Part of a small language model's weights: 3 heads of 64.
Each number is 128 + 32 x the weight over its row's rms, rounded and kept within 0 to 255. Layers, rows and columns count from 0. Numbers have three digits each. The size before them is the row's rms in percent of the matrix's.

# layer 2 MLP down (transposed), 768x192, rms 0.134, rows 577-683, columns 64-127
097:194103188066085175168126132143086142125147144061141139100098067085111098126080136081120154158147121101118083094182128140121107155129160143114151100117134143157200092166129178116135139137122120
122:115120089109117175076134121131134093076120123117170071134202136144119164162106145101106074156089114139150130181116073139134091113129152077159135037231124107093046116107092130170113074141147156
101:136127158129100104165096131115069120115127166128150157138122137105144129089102182050168142192127132133113091132074064124183138089049127080151177136149106102100154133081197087117117097058102089
100:112147144154159134097124053140152083140142176195120179089071132106137120126188097119093155128075165134148118084104103165085137134189193126057148138144141130161133140092180150159123128160150106
091:062116096126124100093136131085145165194103173101103135138101180148149084109121099134142138130098108109143122127115110082117113094050119119094105094090167142130101113102116103146166143097155122
098:120139143133205098147149133152195103089152166150128132147144160077139147138159094156131170105123116133144158168130152163070141096133128125134137153146120146018146152075196143128135163109146120
101:137135176097138150144125154066111149181140166159154085163115147124074095081146134131097143131160148137063165045142127197093107159127140096106141146063164109089087119156134168197128107159093094
103:169156132144136117066119141183031156143138124172162142159136112113117125134146156105174116153170147097102128143157179124140128138101140091113116109160113086155123130142095090150171123103123112
105:078178224149129076076105095149117105102184123097103121132090103115118114126187138099144058141125142133051190156136129151129084162128154071131117082134111116082127101107124101134131076091125155
113:081094118079131087163157134108107138068132103116083144134102082143142132142098104174101105132107138155143144145136131100137094122119126161077127147125118154112171132092140119114118130101211133
109:153065091177100095174124149128140074160176101105144111153119162147185114077134173115130142141171093107147132124103160104131146108133137166127097154126160141078181177149153117150123116191135125
091:154151072145117134085099113098159143173183100159119147096084162085124170161124157126133163170096141143127110066131178104103150081144139122115100116121152060155151128143166173145133147103090093
101:109155160123132110160138090120116134128144073103096179100103099121122064179103118131206147191113105165131052109171131088118141095117164125127176107165136178073116127113067159109118134129160131
097:109137033146090136090154073131105157154138064123156181051110110156119144122198100184125132109102110126083133101070127126125175136136107156132106136049109174131151111125132099128121103108058142
095:130143142145152132175152127124132138116120080084118140117163053138096102098154102118177103082138088135162135164148107108076109114161129134157129134115148123185066172084133122080049064138143163
073:098085150099070150130145123105140122155150155139114155114126143122122146119089222113097183118113130135117144098118146157148155123135175137108157175104112132107166144141136110175106100111133120
108:129119130128158065142156094155083188075073113173155128095129115117092124088124177049174127156120119113160121171141114099116093101097134115157096126110100121091121138167136149125129093092097180
092:197204127145115121147116152064152102133144191100153104116152211127095127099094107130143171108124155182157085109129134098163164102106171085069155143093180138191151122126110156077087145091133075
114:150103075116153089098184091112135146147155152132124169140093077145185133109070107070106083155123144130174105105128111123097191196137109145209137164155074214164095132155158165174085139118130206
100:105135165116108155115139076145122164091111151088104125145110138117128146113142154159176192175108193151075084127110083148119162125133105134149160209168096167132099176118130099098232133133163151
091:169152148108105112147145136162116160117137094128114119144059133136093079073111169114114093206104114088096080068112092109089136092140139107093131126201169101133101107158168142147109085158139107
112:090085125128119162150108135084158184093129154175180106189171116128107154154111188139111141122088160180105118092096138134132140186129100128134191104084117108072138144112132134092109114231173092
114:143112090119172065152086149162139127155114153100090191170147116165119123128136051152113190130118145095124134190131126148163137120125077105174097157100128096091113135157148110147116117163089092
103:198157171100140110154158054104169151166151131121114119108149131160109125099114117134177152140050169164147081104141124145142061122134066126090119131147096173103118139125136151087137150150130123
096:139145137129131134156159084161067137101156127182116120171145141126140134166142110147131131080174081086121133069091184183102133095131160142071167228130163061149117126113141135110129107085117177
114:118098131134111125123142119184147102096157140156107127110144118122159171075167077159113151122073153080229138113149148162127125107108103109082149111084111168088101149154123123134152177063153138
094:144102106162118064130092089129096158169160140155151109126178093087173121091147102138088148111140109137166119174154102088166099085128121154160114096083185125129140084064089117161119103153152157
088:101144101080107137064113134129127099160121068166138082131143156096197149124092166170100140165093081125058136095103100115101068100135131093133136116188189103112163097116076108137121137146098165
098:119079111131133144158128170082117161165126112076148066084166156162114092135133106184135114132113107113141159156109142123118106048154138135071107100089132109112204129141115174111157164160084076
096:101099122084082167123131147115123170095156125165104123101127137096151113146186080147134137118094151078157125117130118126128074166108190108138125120157125080118111130194229119102189127166047137
081:095085131139109129110119137105093150130155154154103172094165056175117120107141157080052146126124157077162127084154098127138142153145166076160103147127130136084157153109146115115124178102111136
087:179100211142128072122126095105103155165181130112143083170175155100157138085127120114110110127123161085122172104171135091086122078102098124214123170149150156123164142196162141187161126172110141
089:138159148109089110111153161184161163118135114142179150135200101158133163125161109057137136151129096135129184134142097120116075124162106107100174114044112154151125141092108171083068186124116113
111:123143139179154143104135119119168132103128105141116111128190124135153121132066175119121122159140154130115046116125132102160125111145112102161176121143089168121161160158121164134189099132063166
114:132187108162130155075141119158143129128135195134127084131161212101122158116095124093165111111129202126099142074136127123126118129122119115117179140137175165214082138117122132145105161092164194
096:094144117090138106167181125136053147160142153104127118133126140141098078093109194054168086128152127189104113105129138176160131154094087120136164070131108122089169171154088114146098125109144120
102:135179146083171151108151173170099078184128111129134139186143056094159191143145147124133165075181096149163135164183168174138160129149130112150107214086081104157062151119124148111124116109158120
104:123151105178069096178090143153146087154144112128070180094188138101130128116143130170107130117096107121137145067109157172159106121149104108076140126159201104208136169167127135157114139160161137
088:125093099111166201119145122130118084164143140100101092120075121137125111166108123150102090161160141126118099156108189131132143152128157144141084147152101123063132134150154181132188098094098097
092:135152162155081143194103129134118137148143129162154151133135153132112126104178106156124055132111097145121111143123169142106116111063096066162118157107074138122094182138088158192029081143146173
107:078134113100112146112148145157180137122125142150065140153110125191137122169161124133138195183216154134110176206136154099110065136115104048117155090099114137106154176149181101111123120182129071
087:120122067145177103167165207111108153133087143082118101089111109173131146158107144145126146119134101142184132146160175170118118179116134179131172181124144172104154014175175122100127128133097189
089:113160115081173157119092140163083068127088069162154084135200153099071131109115136075145100123162090115150157123158069155113107118175134092097127156100145119153153135142122132146154058116131159
088:102158122127158082086154129187077078113085118109109135109164117101107175095124147119107116172147191126091191098133116141085097090079090105081139094133099063133168159057137064119157144105079151
119:128127160052132141119092126149172129104126186120135150164113129157089164138158094099140149150105107087123139148094092107095089161111091180133121150099077075161167127140085157128190136088174126
087:114114143098187097149166204099087146139103154117127124126130114139151126131166131146112138106113098155117118162145170149116171169114198109119135068131115107157102106149136113147131061126088095
102:116161151127113150112109106137154110106119137087115182115169117083112116139161177183116129124144105160145104143169116118118143170118111116088126154152133156144126102167199146146105045098135144
091:050121078070145092110210117165149109187091135141139119131179114124137185156164163128156081114186135154143133116113127127107098070094140131146159069096098116122122130153162160164153122125153125
114:139169135197146128078121105168129112123099142137067120115051073101101087147097149161164163160128186146131095165151107048128057103160130153168120141142149112132109101107117154114156108091140135
085:154102128133120105196127135096082126182157198129116152153161084155150112155153156142165149143163101127136104123108157151122119098075083151148058196107098071131115125138088173051123102086131119
097:142139069115174105139179134160164116127153191115153113163142134074098130073139100086090134192098158074168105143165062094098171154119148120104057104062089132137126124088132074107103135128147124
100:125128080158109136155151190186158204113102131116097092123101159159135164172067156124143126104150187146125187171130139217122143110140144122110183086137159154077168101144123123163124101072139146
084:163204123124153175163154157114196103151089111181151101167157172148053183141127126143092118098170112093131075160131074129154147139129174170094158196139108109190086141157112146105128137121182127
088:128160119134194061096156125141105104087174159160111129144121117164166143133134176099102073164148147166220169136148079055160171139103120099168141098128079109134066123137145152093106201111089201
109:087102160139137119172105189088128171098109136078098078104092065147148156150171165125119098095108131157114181112102146132141072118066108145147059102103177090140083115107104134127081167079114137
118:127135053095132086160127094102115140120124130136174062161137156110048105148106181111097110103145200115157141129138120180172115121054089092113157080148117069127132144118121152071071128107145092
090:146074084188148106154059125118178105146139143102085140133147174128140217147158085147074118107085124179135137122136168059081191166115082101118115179098188132133159127100073077107118153095134072
086:153094134108162128081195153110155088121128130200160120127147116156190134140146104040196083113150156139152131115116113102040137140156136133144141142122122161088081165081076157147119183104133177
101:118138132061157055112126109132110118139146133149103124118101098081071148111125176114132105150175116133145113094117099080165084095141148079138193096066120169074116127172142145130117166161138154
090:116081125112083174148093176156123068118119100061139137121142140082137150152142124195147132140056085136104170136147138121162153152134099110146128097094147116144125156129184163170147166163148103
099:161174130188156129115145140181082080154121156185160171170140101069165186178147161177152114116109155148054169109113149047128150123123090105144169168173113114100135158072096091151114169112120108
085:090092144109118156178138101086115155133047143147116177128149099137218142159117136083166183179142085109092104170041117171106141168095172115175126098115117115089124143118120168151115157147116154
100:143107118187081145141083134139154086144121117105143143081117157084140122147035119095065134053158127105054138156106158140098111137202110160082139139150136125121175131109121086119064113130107106
084:150189168149080115092136086115100088214167156098155089126139142139168162149130150129145079102137104179133089086098116137111109127146100179178117124114145161126116126129106184119207123116164151
116:109075112123096126152091159144138104175192128124080113156094156202099077127216123124111155127146143129121160089191170103115108131125141110098104145176116159115150107094148115137104105203151120
098:131084107068193147133185115081132143174147162120127190101086152142167087119141101108131151158120087139142158113100115151149112084134069139144140140143099135103117133174183146159100109153157100
089:119119097146150136140097107168128098134132092121171147154120113163087103193129139174141081145179098130086128090118156094120100125170182143131052122098128152180029154142193129122124174090164210
092:166108144178166138172122100166100100098120145115135132118175098158164087129089181138144149092113125092143145152146109180119123145122150149104133190100151075136109151154152148086139108121137080
104:114149113163161154181125083107118092151130059091128145170116156205036205102104169152122123151118093129112133124084168134136145085142127185080093145106124128157115149110147167128152126113132108
099:094159153114137078174076156134133181129076096101106140103095096116144148145110180144157052145140133101106173130109135134175124108166090149148213112104133160153081115164098132130143115145102129
096:061072082014149089137143174130125159163082059115106141111104104126152166082197142098114144141105150134110171084176107085110137173091100144068146155111083111106070115132148172155121117082149116
101:135165118104085153141096141175190097141133119134146101074175145072119159089111124142047116167131111153029154134163138125131107130066118167146102096162145156137156097120132173080187144089189124
100:148142111112153118081099109086169138148155157155126132090094081144112124123112164138052146128136105095181072143107146101125134135125131104129155121110132098134144099102193124108120181117095050
108:204154103132110164207142135092134103139091117119182126099104143188139175157167143119159118163130161102079165146124158148091176114081088185144158114163125132088106163086109123121107158111112132
123:095165142138135100104154116134153133114135207160125119168126076166132127140054173153116106162128150125077081138143086123136090107092134111110141139098163133112077170129138156208136090097026131
118:077103118119171116111122106063195159144127154161102140130097094112071120120150096111087136092139137063127057140099136154171150080099151165144127092133097147168081067134136077080093196113142150
116:181095134168101083049176137149125101100152130151081130095150142139135180171174131129092122120122142139125167126114079151112138109121207119195139122080087210161115183149192156125077103135095076
096:124121171178092096109109120080128155112126097173087121093041136132127170128151126105163110111120212180193130057148124168137068117103156078140128159092079136135075112116122159101139133156121122
097:106070127185107125127107142111144153151133111097151115128110163123091169185149073142208140145065076063157129089152128106134126117124107176144157123063094081071148087142092133109148179135158092
103:132088164116150100171126104127075183158144102083091198163093151172170138138162050106156149099088158092134133090133120082131113132114093123140115136107196095130089145087177135165066112096139109
116:126070160111101157133095111118090144202106144122135122179118135165106114138047071099095193134129122142184155131127151141088141115111121121162155165144145114167178138120133190068131110141127116
122:103158142137148105096127145107052131126075211154105121126166182065118124152136160129074088111128144154120129150115121147190123159131148077165149101069101172145089175098120152146148133125103145
082:118157130137106089163117167100147075144124087137180125101098139124163101070144146173122118084079049119081139140078118107115133096151115096066149109088144127121067146131146154120155182128103096
137:114152147111111129191099129138163093110099059150142091133122204181140149137093130129173137116117097072071106137190126133067175087095098131064086168128166157140086113162206130070154119088122163
076:103123087108128020113137135132098097107143139147092138081120094135056113101135128135155085142131065145118164109158180163199151114089183112128147076116186135149105177114105099076160125138169120
082:110167139169099136159096127123155154110161034144188098149089083188110120097095115133120114168123089154136150116084097130140112098099134115121130173121160088083077132102156109164091122123093114
098:144081090132141137110111121164148106187160122097102127140119059171161098114113165160103153137118091107161141147142143154120116139118115168222081137112145142114143137124106088156092173131048100
105:127154150080126182123076065113166128077116136145056155164194125117120157129126142163103126137106154126190168182099094106129150179144161107126147156070146203152118147094100157139109113147070112
091:091119134134126130180201130124088121112153096167085111107140121174104067105177076080134194149122125157153083115156144135091139099105141115108138090129129180160095113121146121166120123101064137
108:153137126113117076154131178129159121111099166147143150113091093114144171155087083131089093041138171093091108126079118182106184115067105167144086191139116149079124109106153088180150137142130116
108:133130163132138126110130171156155138124151176151165178122082141142128193134175124155069149141191166065092132126140170124131077143131133119103141149127187132136136107135134127106052113099099172
094:195120122148094202167175140123096110101133142153111072112094130110138154115121128060113176145072182077112092078149133112102110088163137138204137159117182131152143150120129175145129105121111139
098:119166144185139108190134126082135134206116137095080173142163144154232149101113101143054062116138169089093143073132147159162083097145146108081053146139132161116107096155129187108047164114162149
097:133126162122119079134094160145101152168132164101141133078117130137080170130149221147147165117124130136153160081106115141166136153123095070129173155155185114155095159176107203118082078146142135
101:146165126107121122090152163128167118080135133076099165148112168162077184152093152135162111135220105130184163168140085124132139165075094170183184123128141071116137150137086141139173090077117116
094:117198129089096102116165077055132091125094097155148151190049089107188116138129169150109154154100141142148118097150135140169104114089090077128162197178131081132129202094133138111124145101101103
095:121128165138066184114127149153094082130155188121166120144134155138197132112179104101162089126116141123175114134202142115090077114134118154180155083153069107137160121119117141091140122114132123
083:120109151093145154148094152202186153107181120118088094085132101109136141182097130095104147140153147135117084114117141172209203084165123141128105147098149079054169149100135124140100126130167125
109:090170085159149192101112120123155136145116138142119119125130141067094092167152149222094078101118119131129122137151122131064130126142115122095135180139139121182157113047075029114129122090138130
146:092112105124129131103111048157152145158171060097114181140148090134163180124160199113125088130123127146129067122094145118113138094085124174112155105095090170163116136094046148108101121052135137
105:116098140123105101149121138091145179121115120130129133157079115162138129081151206101106104126152174115067122114149138185112128120100114138130167102122114119101104169111145070144107159140116203
102:142127132101067085093117041102120130107152113124161167121083144160084161134121111129125107074120054059046152161152113152118160161078160124110144117178127137099121124118126151116135103116106096
091:063139110134132116193154088136137162121120122108166040160089165086156128159086092093200150143148170107186124098147141157150132096071088119132172068130151140108115156115132187127169131115136148
113:112157077155159111148138173196147137121138116094148163130154145109119073136145085143131145097097148115134058096085137174133154073148179062125091123114163144125137141163172141125146083138081119
116:098114177104106138143145144123155097141107124205135193147162122120107104072139094184086090157106122151112151164108042137131069159168150107137080161123128093126136060189116153129129124161088111
084:155154164115147101144126098133117120130160118159093097111124153108146126188124157162197149127135140131154136145180092120173199081097069150179200139158096145107076142094153110137132092104103128
101:149080097122156208108149167117166149095096109108090123159141173064124090152084154148098188116174165107142121118142141151160155112163097156130096154137207151159109129090120161103096135147142113
# layer 2 MLP up, 768x192, rms 0.149, rows 578-684, columns 64-127
114:102151037115098176175065132170124051083112156148101098137140115111171150124112187126169141092112157122110072142158135100137173122065138108104126125181149111093132123144135176131109117130145132
108:123122085101184111097074142097130088110116112130156166122108141173122160181123124189139170094188165182139106172098154152102137099122150147173176139146101147172112100143111123110097097071095124
084:141141147104086154134136116177088082090148131146146113140130126143107143110142015164200160173086171139157103099158126088098048144190148105188118112135145146042131148142119150132160152131120089
098:076107119090117076083171162103149069157067112106085171106133169075194144096115122161123097144075166130160126175155110089092179134113087069129123130100187078113100146109095078168161138131164125
097:178157167138115108147075124217108169134085129122085145115096120125106049109103166107128134118128099118113104154076152139099138106137166077134182057189174140151170101169111114122158154158109132
091:108148131105142152143120184093164154129128144118118091173107102176146114158149096084099123157119072054152116120164107195093151115131105111099159076182106145130179140151105148187115110040139146
102:144099145123081102121170086141086138153142117170171124147113128122137128119144169111150142084115143187124147083138144201139114171168135121124149105156149000100125134106028071094208124215138166
103:126112128092104078132138072114150076123099166178118112159055138202116119193118121141153105155106149108141109149162147151186091115122096182078183084157122173154152123144106123131131189113146144
091:134133136088090112115175222151108157074175092102090129139118142169134140128159118053088150150112124067102115135099133119130090119144134082138162105145105115090133096158113211139170066211114122
092:007101111131105071138117044123085112131175101107197146138118129158197119111121153118135100094215144103140132095148168137114129123091208171144130099140116122145203127166153157107129119154168111
098:094124108121168119095153166082152149118130049135175150114065142149123127163145079208173117138107148184127122130154150092123087167117152119145170158119120163101108137088176140132171153123117113
104:085187087080082154147076073070150141095156067203136136149163098125116101136104148152109122148192145118186177085114123117090141166132184128112141127176114081101090154123164123140135167143147063
095:122182036158090130109197122084101136098125145149092127124094164120109181160120150167113088101129142139148132139072162175137103127144165094136156101049088156140137118169115151104112139092061114
104:101175154131141158153191081067187081179036083143134134132173099189127124116085140141149098040161119147180084132164126044110114115133130153225094125106112137127135158094100089094085150077162140
099:141092129117078139114189138169147177118044121097099147080120129114131128094134078107171164122139130107120124121187128114162136136123120143144141104090125187148119108104153100116101153173118098
098:117067073130144129084155095141169100103102089190093124121134091160150140112120096124146211157062088116117126127125038144170138112156087128111079138090144138121106145101123080169202066115113193
092:107111096145093153114098133111137132115161132165089162093052061112122104113071104132130112059104141149150138156074064118130104095143130123137113102119142108115186083135115088176154092177128099
101:140159102145117143086170138117145142137123077115102110181148114152144136158194118164090110101119155115178124120076088176174183086144146153115111083197092165143164099129146183108128140138155077
092:082090117138169113113113160105158121099182123137082116135105101100159053142138170150116103118154086149151132132145102159117085157092180131121107113163075122133125135139166136133094115111183120
101:109100100136120100141157086170172093164123145083120134107119115111126178170104086149098086131158139113163204140132120133153198131136146172179195090107181165139092141136096079121103149111161139
098:131110116115102110074120182143145160110135151068119133125055149094073138127152122116104151049084166138097094155108075149160135087189152095124132136153081116066162145074130150167111180121088157
112:105075127107096196162120051149106123116133136142131105095073126151128079148144090167079145153067146119141097098145081113099119121141097154136156144126074164161119137126192177118134125105115105
112:136112084170064122098147223124099149136087151109155111075149131140093227114059163094137147117120127135164100132105128143112083147080093113123168088130125102199142150135124149190086108125080091
089:157156097074153145149168148115135056099203098138143120161093095145161095085151113115111139102114104087136096145126105142101085105139117085131155208133109087119157123141150059055115079152114187
101:148102093142136120105099200116129112120181121157068146125113123190140101129127120185138138151139155109117099157102116139133197145147152096082150105082111175147127151160089110186201156113144089
089:137110125126068138138089192179205178122077110134137101153138166113145113127121077154106101161181162136084134112108113181107144104120078111100106140145152157135104098168107185150147088169087101
096:101147082155155116085163162086086139138167150083110123126139103112132096122144097141115127092184141086140135145066152170109125165159122110131152142128133172171080154080087118155152115135141160
072:112133118092097136085122186116129149147154115159164066121144179173154076142049138122111192121152165166192049111153102158192116145108132094164125126125144092151096175100160126137143095062118116
100:112125077115139156088142182164193084147174136091130160092082122158134168156080130095087120151133120082141161125111153104158151084151159162121092080083099123102144096092157088182115083111202104
092:089146166107192120102158127141128143133113115128181185122179097148122158118119099130132143167159118110097142125067179102090100073117184188133140083147124063182120123114094142103140149130119131
089:059126133117204130088082130119150140096108086110163120073146115157169114154147120192128158044163116154090183118146152154140182130095128112159206100125140117135176122156095159138161100153123160
099:087214189088147061155138204147130131107103149148157104146125167132148140159149115123200126116131099170149145106104136129091154168143122158122177134094128148131113171157126147065054147120178139
104:168084083100128103093106176096195151095141176139104157121116188089104157145087141146089132094153159040170164127064144096140154132143069165139096116109118046190147156084084149155146136179093136
099:171161128133141131183136150143098119121130190180111121133147147115168142139103154148164094156093147124120156115152036152150162117099162091094135066179182123157136128152100098125109132085171162
093:074112153104119118121162108170125123163118152132069146168118119072160092151184142161119098088088079095139099127141119171097122085154173177152108094155115118153224104132180187122081093094167104
106:119102130079126148080214137138090170202121135086099145149163114162150141148118139140159153075121129187155093141073113111193126112154129113117092149141090121110071130080118157164117162070110113
106:214092166120141078105065110135161067171096149134117163123145136154144148105154164116104113141095143102144031193117113125134056193119086146119123146104076187069102140134106055144122095156150124
095:082115122129122145103098084017148142162126125098171108139143103187133135181122142140190156138133200112091160159124143118090111056126147076089111120125127181125104092095152106117132132134132165
092:196134087100166136134049041144103062114171130099130090145088130134117125128089089169126197153188167158134098098106116182121146136151166138117168113114114149128168146157166049166130089119128138
095:096115133178137112235159103116201134102106184120046144098145187163123137183088115143197092121154072154107116110082062125150140120131100182083127116132083177164160171157159101091126162144148087
093:136115100106154113092159104181084137115115192152153120094146163097132124181127125122168122166132113155112108081086130180122075121127182094211161134150113115127108120155126063113112156110055133
091:155141129121170139125178154170137126162153055169132125059174187117105141115160104121110126175127105126138127100140110196144100153099155141118068155104124126174130135119159125121168080133158145
101:052131100145095128157101091143103144094127133182146108118164133074157110141115102151102121184110152097098111138083120080087115147117104106136177170150082084142124102144095087165097151107102141
103:063150123084091104155183151181121137148104115118156147081067193117124159121145095112135194114171162201143111130147103142137139089191158122135127128116167110076155090116094103156168091104071087
086:138147112148101138145174156138166128133088102138155106170128109154143099158193121144143165124110155073111158060143131100111114113060106113147170164180149031085134078150160162114166123138141150
098:099132131156122096129093097146140139070138128141179120141111171098100110130144129147131133148061108188147129115106111135151068137064114075128158128124117175133116172134171099155152165080065202
100:127116129114134064141158135106172109105146113125157105120179112158115117098128143128109146085191070190143137134084161099109143127109125152157168129145110127137123140169130171149143118209125095
095:143138139093188135156114097111090164118153167107072091169114135129140078185144114135138164110123085143134117113164058095168157091162078144163101144131136099053116117095153135067134105038110128
088:148124140097157124112131160118143100079152145186180132117170147108143089081073080133121133122107186170170161167071130130147144136178092176141130185122137111122101103110116107083083133115154090
105:134156103117141098116140183157108137082111152121110141117141092103125152056115094078155145156064129103129102137081154090130203124096090109113105066092104167093108152074096107096108171170138131
089:077098201145141156121178163180116068141154134137117176197087093096113054141162123121144122149130148176150130084139143099108121113095112145144164089214102041117154173086150133095145133117184092
101:189137162094140092172154157164161160169115201166130081143091210120095188133123148156127112121173111152097088117123088098138127121122134121177174122095076150137087154090160125126117144126125183
097:172169117168142165179099125147082127097144165119132130066148128070180096154135122144180146122139154093162141133109088127133144147132123190117104143111142142068117134104184133108137103135086101
097:101139137132107132129052174156090110102128123148113158056084084189167147147116144195093134188153111122111101141070108144146134121112088141175171151154108079120081134144205139104162111130110141
118:175136085127101175129173096089113114102211123103087142119132165159048121157135160132095161079156120160107115171097062072160135163151153173121128108165127173118136127162153124107129126116102101
097:180152142118127115149105109140095150113125115166166071160101147101092156163144167092130213162143117168129117155171157141115138082131190167145183103119153086134160110125129088103129129128112128
104:143132140085147179150165155113089096154147167058102124154091083140176121147083100115174116166137147138051118126109104090123161175159122126147110139135158103136162110148132137133128069128185098
092:117086128150166136167095145092139101163105102164139109099133137185127147081140128085084132112117092131165074088137105151162145133115088136121115179148129083104143147127158152159109137122076127
108:096155117110093122154166151152148129098108177129096126120128105192141091160161118181145109166069097146065065047139148075078126139148126165124147110151089199124078172221143106145114076138161105
095:091143120116119155098081119171124177155136176185116141150128155138104164152097142204089089163099106095074200147104086071105157082137166182123176162141120105107157122105126120141132096119143109
081:133176201146177112115115083105141117170146161121169126157133099163121145059159092141093156080092124103093105145108141127153102152135179128097082102144126117082166177154091067141151147096140210
099:132137133107063195121153099074128097101144183153133095140147120138163160119087168095118113181126099080171093129189089100095129132137125114109105020088090140214141158145116133098095123118103153
091:151123102137093165129085092173113094144127116170172137102104091061131135122116116180187096087163135151155101096121125073133122108155090176154085128092147084071093151146123192076098117089131142
098:086107104106139137167119117106096110111123153143121136134107146096092125133150137195142171135141119061116163106110053129138144159115102107139168083136131141129179158104124127115114093128122115
096:153065140100109161156098076132082137132134172174123136097145124096133099130129089203061117148117149125134095094101147084111098125149093136154129153112100134170120134117147160099073141155180080
104:093134133129109145146129156149092101169219083124088148143140151149084119165154142175099117097167107091123127118144134121147100162181086132120107140080111128135132152126192173161110118121176177
098:103144164140138099115121088105140092161140210143141167141110106106113198106077060148116089131134097133133134102136158142147120111123133118113063164112210172094110132154142152119125128127151125
099:112157119130126141129167155081141126101107125116153111105100187175129222141174121108128114167121108135152116097106158092143175111137101092082153101130111114088154135147114108211183111150115189
103:162166110119112094138109103104105153123107232081117113148144065099107095128101076236126161149139119171140191143103082151162128184167137150150114125146122143173134151125105143159116157142130109
102:033087176094202107115127174136124115161193143133114086091178122135097107134136127141159190205111125132114121075146056143150132142112058084149118138054133092064091123202129144183179151107143130
100:125182153098061163131110153116174107153144112123134153100156139105087141084144152143116139172101095093093138096183136164147108105118090157158115086128121135123166079135121123114170137112198140
099:119161055164143128132108146098077116169116132134108122149136069120128144127109125098098124163140142164069126136146135067160115139097133108164094140179117217132120080115099136146079135160190126
115:154099155154122158147119123123099184099104110131161112087144107045191156062118104153144113116097214138138147145133122127131120140170153150155168147141155096164081105157105114124145140219100097
113:126155107098110155132145082146108094144136115098132116122113124111119154157144107224099203154100104172107206160147087165128102060096214152160085126138128087140197106134166079189090072089106133
111:165162155191039094084202175091134106127156102129113107168100122164101081144145130080120071134117142129146106130147165191123120129138129124141086183134150064100125162056120124130117068145155114
111:133170138188106092092084100124063153154117105065118142138076067141105064170106242170145136125125153155157142102196161099087177138104116157156123090116073073144083124141111082113118149113161143
091:130084105098121124156120106068135134171123122157066078101154119114107134129141116175116164188122216169097175104117123145135104163133145138090107098142105102131174125105166157152191105100094140
089:154153153118133209119103160077064089132126126150136112095116111121134142160123181135098131120127090020137138071150096125139159150195146099099061115143076052172119135184196124154153133113138134
079:143120109137138112137125088113111156137125182166061167071077181121150137129151086157106160122047146141116125155129111209144105130158081120094100116145045146152125149118177123126112136061108183
112:159183116097094153100107116116145120198125126106173148169145174122122167054128126099170093114141144192152171087127178097108116112122069129146153110113082139073125075135109117107126130133098111
111:137168085123119092170158145107095101125079185082089085111125196107183100096123095148207101167147162156098149095124150118150138139135104108147102107188164111109109130146142214106152158141134176
095:121052185113132108126070143066103154128104153156143145119100127105073044092110132127111199076096088143148144093105192121111145124143135130137158163140055137058091131114089160177103105128131135
130:149136173147164150155122136136127127143085104120134142167135154165137127106104140116137146128119152145097088113213081098118151165109108062084134134194109118134044111119107142134078124125157156
074:148149109166145099143181153137105153184148166193093114129185159145082134154138131113157145165148105133154139096106098140190155126123122127098113079141161127127098122094111103143109149101145074
091:140143082097121100113082081148122175176136133071111109139157059158186174122108134142082173159121086113159176179094146124076103116118153148163085071096076198088147103107184078178134158103151146
100:166150130155117162133195156143119102155134121156066131114139149149177187125149130202125098089112175130110131124192134107141197132079138162142143131135141113078139124123128036137149132128085096
102:144154138163075138063099054198137105098198166104091168135139153074111192115143136119218137103125157173146108099125119132126134100124132118159158157082095119142092133167077110130131088131056128
092:142108192172086107081095184205102155132140155128135179161159125179125095105081157107132152128119093147172186131143124160127137099115078170133094141130084081073154050089148105174110160135115173
106:145152073073165091118105140088140095110153123079114106135082117073121166168141096117113098179150177131097195098143145110138137099077132119142090122096162133130162047144137090158111096131083130
102:089147141086180191132137175170071130120184130108107159137096184124125147094113076069051102133143147164129144096131075100102127074148168133178120121143122134148162210163146176152095075123146164
097:155108098095127112151116110187112153158134195162110129171175062124153104116124155145125167157092141101138157109156115033084140122135084124159080109122097187112118085032158113119121118162153167
075:123137126109118123118114113130139178058140051141166111104083107112065097144138161146170099133101129134104116156153105127134148139078111142142172151148104092135121117129099090204146123121123159
098:099124152156092163067176109124111129173121169062095130120106048113100144118117135092095101169215206113161153153165126101093128102153142192141131111125151049103116145139099116158144136133180148
118:160149132115143131172197105117099099058111062152132142110099117168144162113147105140104117148136081152113142159130079109193128095132086092111124119044109086139098109167088135107136073153101118
088:182148143166108100152112078117145099100173136148108070182116114128148134146122130154123138165172097118099133193115154122089135119084145142160163155125163141123115157147110109176099154116164079
080:160107103067154039087116145101150104103139138179092097130065146126145143092154114175117137134174084169145146174129184103180192142143098144088135124136151098176145172130056099101134110114059158
105:097108062136152139077108090128151107129133118092149131151161163177063122114098115187103085092161134175135129133125110097131120137111082096107095109114105145120077135123082174110140075100099080
100:118181157147162171127133185199125084136116124111113116120114148159136081158152163152143116130188073093133155129114068111060113104164124136135119157144091132116142064122133131106119133122141137
112:127115130125120192129114065116087118090189064099146127161093150085105135124159149087202141161108138085151094115100059089177177104129158147123145159086138145132093142095073130160127096102136143
107:110168160119094167142164179111107180111157130046131187139113143110169091154077165141144086080140112125138150180141144127136095174151177156124142106177056137155082156180163125063137142111138172
105:158191100096151141094107108133086160097131124164153085110141096163115149140104147146156161089091089136058135141147115089079135075158149162126139149100110078108155100125154135097152102121113042
097:181120157152120130078095072140136117177101146125070048141119214083145077092091122120127113095127061083141099136125107155108128120144141189140136125086156100121194121173174159108112148153091130
123:064109119085125168145147134162118130125141104087177163109138144101142112102141146161089075074142169102142091145137175150145128143098168104100076049127102104144142133128159167172149113117098145
115:108175086073160139124189124138130110122159161126104066104155095103157151126058112110129145120100116146086114146098130166131169087149153183177121095135103132054124188100152151134200083168152118
102:156165100101130067166044078105111105179203090134108131139152125133171134134139151127170084143143147134132127149178178149097096090144170165171130111154098074145143107117092139158086147126139107
092:157198118121189106092136126150140124185133119148158081108128055094149102092115150113158119097136112175121068111131179103120096125119161150100119124122124161155171097151145077119151098092133157
104:088117106100161089146159100136105065121073157103092122116064039099135171159093080078154163135087130179118180106160143148123125099136168125087145102126109114072145130103133117110187075091183137